Each number is 200 + 20 x the weight over its row's rms, rounded and kept within 0 to 999. Layers, rows and columns count from 0. The size before them is the row's rms in percent of the matrix's.

# layer 6 MLP up, 512x256, rms 0.0478, rows 273-298, columns 0-127
107,206,210,197,216,205,216,188,195,206,162,246,233,210,195,219,210,215,187,188,220,180,201,221,207,157,196,191,225,189,216,216,219,181,197,185,191,237,176,209,193,178,211,211,206,191,198,196,178,170,217,205,239,142,204,212,208,229,233,164,153,221,204,179,179,193,187,192,180,207,201,182,198,212,222,183,189,224,195,185,181,193,186,202,233,201,200,165,196,175,177,215,220,183,179,168,198,209,167,183,221,200,192,213,193,202,223,222,209,194,240,172,250,186,189,227,212,190,204,190,182,215,189,191,195,192,155,206,189
100,224,179,212,192,198,164,203,199,198,236,201,224,180,218,177,194,248,204,213,214,204,216,217,204,211,209,188,212,191,174,221,183,193,192,193,212,191,208,182,168,202,157,185,196,207,182,178,194,214,162,226,172,173,206,208,172,236,163,193,206,205,178,201,202,206,238,199,228,212,189,188,201,221,195,227,198,222,199,224,189,178,206,188,242,180,197,197,218,220,179,207,215,176,207,258,215,176,200,195,211,190,227,229,197,188,189,192,189,214,199,213,204,227,194,173,196,229,195,227,168,227,233,207,190,200,193,210,203
106,235,197,222,218,204,195,181,193,180,189,172,218,192,187,244,179,230,203,229,219,195,213,215,190,207,175,136,230,192,193,149,228,237,162,185,197,197,239,199,205,204,247,202,186,197,237,215,225,198,217,185,191,197,198,233,186,208,184,217,201,165,181,202,208,185,211,179,193,216,216,209,200,200,164,187,210,200,208,212,209,189,216,186,247,179,170,252,192,225,202,202,184,210,236,162,225,193,215,194,199,211,188,197,215,214,226,201,181,215,196,237,189,217,198,205,203,189,181,179,217,203,174,195,234,196,183,234,201
104,201,203,255,241,170,211,207,218,187,228,197,192,198,178,233,211,171,238,169,209,211,190,226,201,222,192,213,209,221,207,175,240,226,174,192,194,196,232,183,184,199,192,173,188,191,208,220,234,218,240,218,172,193,198,174,204,215,214,205,206,202,193,188,219,204,202,202,207,190,246,197,187,210,161,234,197,192,177,211,185,205,180,210,203,186,222,203,185,191,207,181,184,196,200,226,184,231,179,195,195,213,178,210,255,213,207,225,203,208,187,207,208,230,230,197,178,201,188,222,202,172,189,158,177,184,202,193,185
100,209,208,198,220,184,230,217,188,220,195,207,220,183,185,181,224,187,204,195,224,224,208,213,214,184,199,211,178,198,178,199,172,186,188,164,226,200,193,195,207,197,176,191,173,237,226,197,199,195,170,187,220,198,189,191,211,182,187,174,177,242,213,240,183,217,242,206,227,201,161,139,229,197,188,159,165,212,198,174,229,211,181,206,192,221,194,193,192,220,173,249,185,190,170,196,171,195,194,187,196,210,190,199,193,178,203,197,166,198,246,209,225,178,190,178,185,217,190,157,248,206,165,188,199,193,205,230,199
097,192,182,179,212,184,214,219,175,192,201,188,201,217,185,186,146,178,238,209,177,187,197,193,192,182,195,205,215,231,208,175,177,178,198,196,208,208,166,178,207,197,162,173,191,227,201,225,217,191,217,209,208,200,200,193,175,202,163,208,206,191,191,186,200,175,237,181,186,204,167,211,213,179,204,208,170,179,229,203,236,201,171,208,171,204,181,218,200,186,219,192,245,182,191,199,177,208,188,187,179,227,175,217,208,205,214,195,172,180,190,199,161,214,209,216,211,206,200,178,182,201,184,193,229,201,195,194,179
106,214,202,199,175,177,191,208,200,194,179,202,187,200,207,205,186,220,218,201,214,223,206,171,198,218,209,221,215,233,233,179,199,217,200,213,209,181,209,221,236,220,178,199,214,203,217,184,190,189,164,201,223,220,213,223,161,197,187,185,237,216,213,230,171,212,213,160,186,230,196,185,204,174,160,186,168,217,202,194,202,211,235,197,193,179,197,202,192,207,216,212,214,159,191,215,190,205,179,160,192,212,188,218,152,167,203,172,234,210,182,176,214,221,230,220,251,174,133,185,172,242,226,172,175,175,204,215,226
099,179,196,177,189,188,195,198,157,203,171,209,177,235,181,195,210,212,191,215,198,191,182,221,185,247,214,200,210,219,200,173,196,182,213,191,202,189,149,190,209,207,239,191,213,197,195,178,206,172,198,181,174,191,191,207,181,179,198,187,186,206,217,216,246,188,202,165,193,189,179,224,186,194,189,200,221,194,166,184,206,228,238,208,230,160,199,211,261,187,219,211,197,188,216,228,199,171,233,178,214,215,195,211,163,204,233,180,225,229,188,185,201,238,200,197,203,214,198,212,185,192,198,208,209,229,235,221,187
097,214,183,195,230,235,157,201,199,200,256,222,201,155,225,164,223,197,191,185,250,207,192,255,225,187,209,205,223,211,209,208,208,185,216,224,213,206,198,209,209,191,196,208,217,199,192,214,216,208,169,225,186,193,231,179,173,199,199,189,188,195,176,204,202,195,208,201,205,154,223,161,243,200,162,228,231,245,216,224,203,202,181,203,219,237,192,186,189,192,192,197,212,157,168,210,192,197,184,193,231,167,212,209,186,187,164,182,207,184,201,195,221,195,217,190,169,234,195,213,220,195,200,180,195,193,170,180,194
099,192,182,214,199,231,185,201,228,212,237,181,211,188,202,180,182,178,220,209,173,188,155,219,151,166,226,188,220,190,184,193,225,168,171,194,209,215,186,210,220,199,198,210,231,231,217,197,173,195,236,174,192,196,208,204,185,169,201,194,205,233,226,214,191,208,207,190,181,246,198,152,180,216,186,217,208,194,229,192,146,174,222,207,169,180,209,194,186,210,173,205,213,206,203,153,221,196,206,210,209,199,211,178,212,214,208,219,230,191,197,181,201,204,212,181,212,208,207,230,198,212,195,207,188,213,204,206,215
097,189,183,190,215,189,196,164,165,184,217,192,202,176,195,232,174,194,193,215,213,158,204,182,199,180,209,223,190,170,206,179,212,194,203,197,195,173,220,191,202,184,225,209,229,168,197,208,200,162,197,205,183,211,203,189,204,175,218,198,185,185,213,251,182,179,218,244,238,235,224,199,197,172,195,244,213,173,214,187,206,212,204,187,177,202,210,223,200,206,183,194,183,188,203,186,206,208,173,168,203,237,171,203,230,192,147,167,208,226,192,198,171,202,165,202,217,186,165,183,191,186,188,206,187,177,155,179,179
098,214,198,221,199,198,186,200,248,222,206,208,229,209,201,212,180,204,244,194,190,181,157,200,233,219,177,210,176,185,204,211,198,218,225,198,188,234,226,189,238,198,208,190,213,209,195,224,185,198,231,219,145,213,216,188,205,195,218,162,223,234,189,143,206,210,140,154,187,190,189,170,219,228,180,216,234,171,212,219,216,169,187,233,200,221,209,216,198,220,202,190,194,169,195,225,224,223,212,229,223,184,198,205,219,217,215,209,235,227,203,238,199,186,211,188,189,205,222,179,189,200,205,196,188,195,159,212,173
111,241,181,184,212,204,196,191,176,172,215,233,207,186,214,235,191,191,220,161,205,216,202,190,179,209,164,235,193,168,232,151,194,165,186,157,210,169,200,203,180,212,216,196,207,169,194,191,196,204,192,212,193,170,204,191,198,222,195,203,189,183,243,198,224,187,172,174,230,164,211,192,200,199,223,190,204,210,196,203,218,162,205,226,178,190,171,175,204,162,171,159,190,221,222,203,243,200,198,214,200,202,223,201,164,190,217,195,173,197,208,178,225,199,193,184,182,201,181,197,207,184,176,186,207,199,199,200,199
104,193,150,212,222,169,205,249,168,225,218,213,184,226,195,200,213,195,219,207,219,170,198,203,201,222,217,239,219,198,204,179,188,225,187,213,217,178,211,192,202,214,213,165,188,253,196,186,194,191,199,173,189,206,196,183,205,231,236,216,196,216,204,214,204,217,218,167,195,204,195,209,186,190,182,211,178,175,207,170,211,194,193,205,183,225,172,187,217,181,168,198,201,210,193,229,145,214,208,189,177,208,206,227,219,194,198,246,216,199,202,173,197,194,213,188,241,212,225,189,217,200,225,243,171,198,207,215,222
099,220,199,210,202,186,156,192,247,212,237,207,200,193,171,177,192,176,184,192,212,195,184,189,184,186,167,169,196,180,163,191,200,207,169,188,222,147,188,210,195,156,206,146,217,187,200,178,205,196,203,181,196,209,198,179,209,187,217,192,221,173,191,221,191,189,189,223,238,216,186,203,205,224,211,223,168,217,183,198,196,187,173,220,213,185,202,210,183,210,174,221,228,207,178,199,158,199,222,212,190,182,202,220,217,193,227,156,181,235,195,221,197,200,219,186,180,188,187,176,183,184,226,200,193,188,215,208,210
100,213,190,173,230,192,214,137,178,193,215,171,184,201,181,188,173,213,161,218,183,182,174,183,202,180,194,187,206,178,212,180,217,208,227,190,189,189,208,219,204,208,172,225,211,196,206,211,190,204,235,210,238,213,211,205,211,144,202,233,200,217,165,228,220,201,167,190,209,188,172,154,204,195,185,192,189,201,198,202,189,195,229,216,207,223,183,186,180,198,191,218,238,198,201,211,167,189,214,227,206,199,217,176,217,189,199,235,207,217,175,189,229,181,207,212,190,214,210,213,213,213,198,185,183,204,235,220,202
108,215,212,191,188,210,170,188,228,188,222,182,185,184,145,230,184,209,177,195,209,181,197,201,232,203,213,196,205,212,178,194,192,222,204,191,187,185,216,210,176,200,194,201,169,240,189,192,212,171,192,212,176,194,173,239,214,227,201,200,177,230,152,239,227,208,214,190,191,190,198,188,177,192,206,201,180,177,192,206,228,210,171,176,180,230,199,210,203,171,204,196,197,215,214,210,218,185,175,201,208,214,187,203,181,184,202,189,162,205,192,194,187,163,181,181,157,197,205,168,193,207,199,178,197,180,180,201,215
098,220,192,173,225,217,204,180,182,197,207,197,172,194,190,197,157,181,170,206,218,186,146,189,200,246,223,179,226,196,202,183,237,182,167,224,186,201,164,211,181,242,219,209,189,211,161,217,195,183,184,173,179,203,167,188,223,208,199,205,209,226,188,153,235,212,205,191,214,206,232,191,152,187,214,235,192,193,227,177,158,181,196,191,201,174,200,188,177,234,204,194,198,207,221,188,201,181,178,215,191,213,192,229,222,189,194,180,191,140,202,176,217,212,157,196,198,199,184,168,219,192,186,212,211,231,215,225,159
098,217,181,168,201,210,231,209,185,219,241,189,203,171,178,216,202,202,205,176,195,212,210,242,190,200,177,225,237,191,197,165,203,204,177,228,201,182,212,203,213,190,233,167,188,208,186,182,188,211,154,223,161,227,218,220,230,158,206,218,240,198,182,205,198,198,201,201,178,164,186,226,224,162,217,189,195,184,197,192,183,206,189,175,219,220,209,201,193,229,223,170,216,188,206,192,170,175,195,207,190,196,196,204,219,206,208,193,207,212,196,177,200,211,174,211,175,204,161,188,170,167,176,207,191,198,203,155,225
099,164,189,215,196,172,173,177,205,191,191,202,210,225,203,208,214,182,215,204,226,214,228,238,219,206,194,214,185,211,191,194,226,191,172,180,202,210,172,192,180,204,199,149,221,224,190,195,183,206,219,192,188,211,195,187,207,208,221,160,206,182,185,223,196,195,202,182,196,266,195,189,164,194,247,184,222,213,191,228,219,194,203,222,182,200,215,219,178,209,203,200,222,179,200,191,182,211,169,204,153,188,210,180,214,192,217,188,211,213,174,232,135,206,179,180,190,205,218,218,205,205,200,203,178,206,187,201,141
096,263,247,205,203,188,208,240,177,185,214,201,164,199,178,186,207,204,231,189,167,249,169,162,230,174,192,165,212,187,240,199,249,230,191,211,196,231,192,185,222,224,173,206,207,199,203,178,218,248,202,232,231,198,207,227,220,172,202,228,216,198,183,206,202,213,195,198,181,221,212,230,217,193,194,177,200,199,162,202,196,227,215,206,208,197,189,217,201,194,226,186,197,158,185,230,190,195,191,197,177,194,211,206,206,211,170,170,199,176,218,211,180,196,200,166,187,201,206,194,200,204,216,176,244,206,237,167,201
099,206,194,228,210,208,216,231,238,175,212,220,224,204,207,191,206,177,205,233,176,248,242,168,214,209,206,206,189,163,194,208,216,231,210,217,197,180,162,196,204,216,192,178,208,196,191,229,222,191,226,179,207,188,200,208,221,195,184,187,217,180,216,209,213,199,198,212,220,205,246,157,208,209,201,201,183,226,213,185,163,178,198,217,190,178,210,187,232,178,210,185,199,183,223,190,194,186,211,237,220,202,200,240,210,184,216,201,166,212,195,176,193,169,243,233,211,193,196,207,192,166,198,208,218,201,215,195,209
100,166,193,179,229,195,185,196,187,224,221,188,228,191,211,207,171,217,196,237,220,191,194,220,239,195,205,215,196,220,182,220,192,210,231,197,194,202,214,212,223,233,204,232,211,203,220,172,197,173,198,192,226,192,153,237,244,212,163,184,140,199,204,174,172,209,180,199,188,209,223,220,191,249,229,219,193,216,191,240,189,211,167,244,178,194,205,195,199,200,208,190,205,196,220,199,174,230,205,204,223,211,219,206,196,198,199,191,205,196,219,171,216,190,228,168,180,169,242,176,211,199,184,174,194,200,182,174,172
101,223,186,223,180,188,228,201,199,202,228,215,213,214,213,218,198,201,174,199,246,229,202,201,208,207,211,181,176,176,194,172,214,163,196,181,201,199,214,156,252,199,161,221,205,235,179,195,188,188,198,197,198,169,224,206,211,160,193,227,176,184,187,179,194,224,198,176,202,201,199,196,181,201,185,208,183,223,201,198,199,209,173,196,179,221,195,225,195,192,226,223,195,256,225,193,174,159,202,206,230,222,214,178,206,208,197,208,180,240,224,223,196,213,215,203,162,203,201,210,180,200,238,198,227,170,211,209,226
097,193,176,191,194,210,202,193,214,192,201,215,193,197,221,177,220,171,198,152,191,185,203,217,186,205,160,175,185,181,173,194,203,229,196,174,198,189,208,187,206,222,227,193,184,178,179,197,196,209,237,184,200,222,185,216,181,218,171,177,214,194,217,221,190,223,217,156,196,186,201,171,231,164,226,203,199,175,219,204,195,207,223,191,203,197,188,167,201,196,180,177,163,191,214,197,200,169,169,189,216,221,232,198,211,189,229,155,214,244,214,215,168,192,202,202,164,207,172,160,207,202,218,192,211,230,211,226,205
097,168,207,201,200,225,194,185,198,212,200,178,184,234,177,199,221,172,197,187,185,196,206,220,184,224,179,203,175,216,189,212,220,233,220,180,224,193,209,228,184,198,222,187,220,241,209,220,174,208,228,209,215,205,214,201,196,193,194,156,212,206,192,250,201,237,166,222,219,221,211,214,180,222,212,210,149,206,203,218,209,188,177,215,206,187,198,170,206,197,196,211,186,189,206,197,177,188,244,189,212,235,206,183,207,174,222,182,239,218,219,176,182,207,223,211,207,201,188,214,192,202,197,216,175,194,156,184,209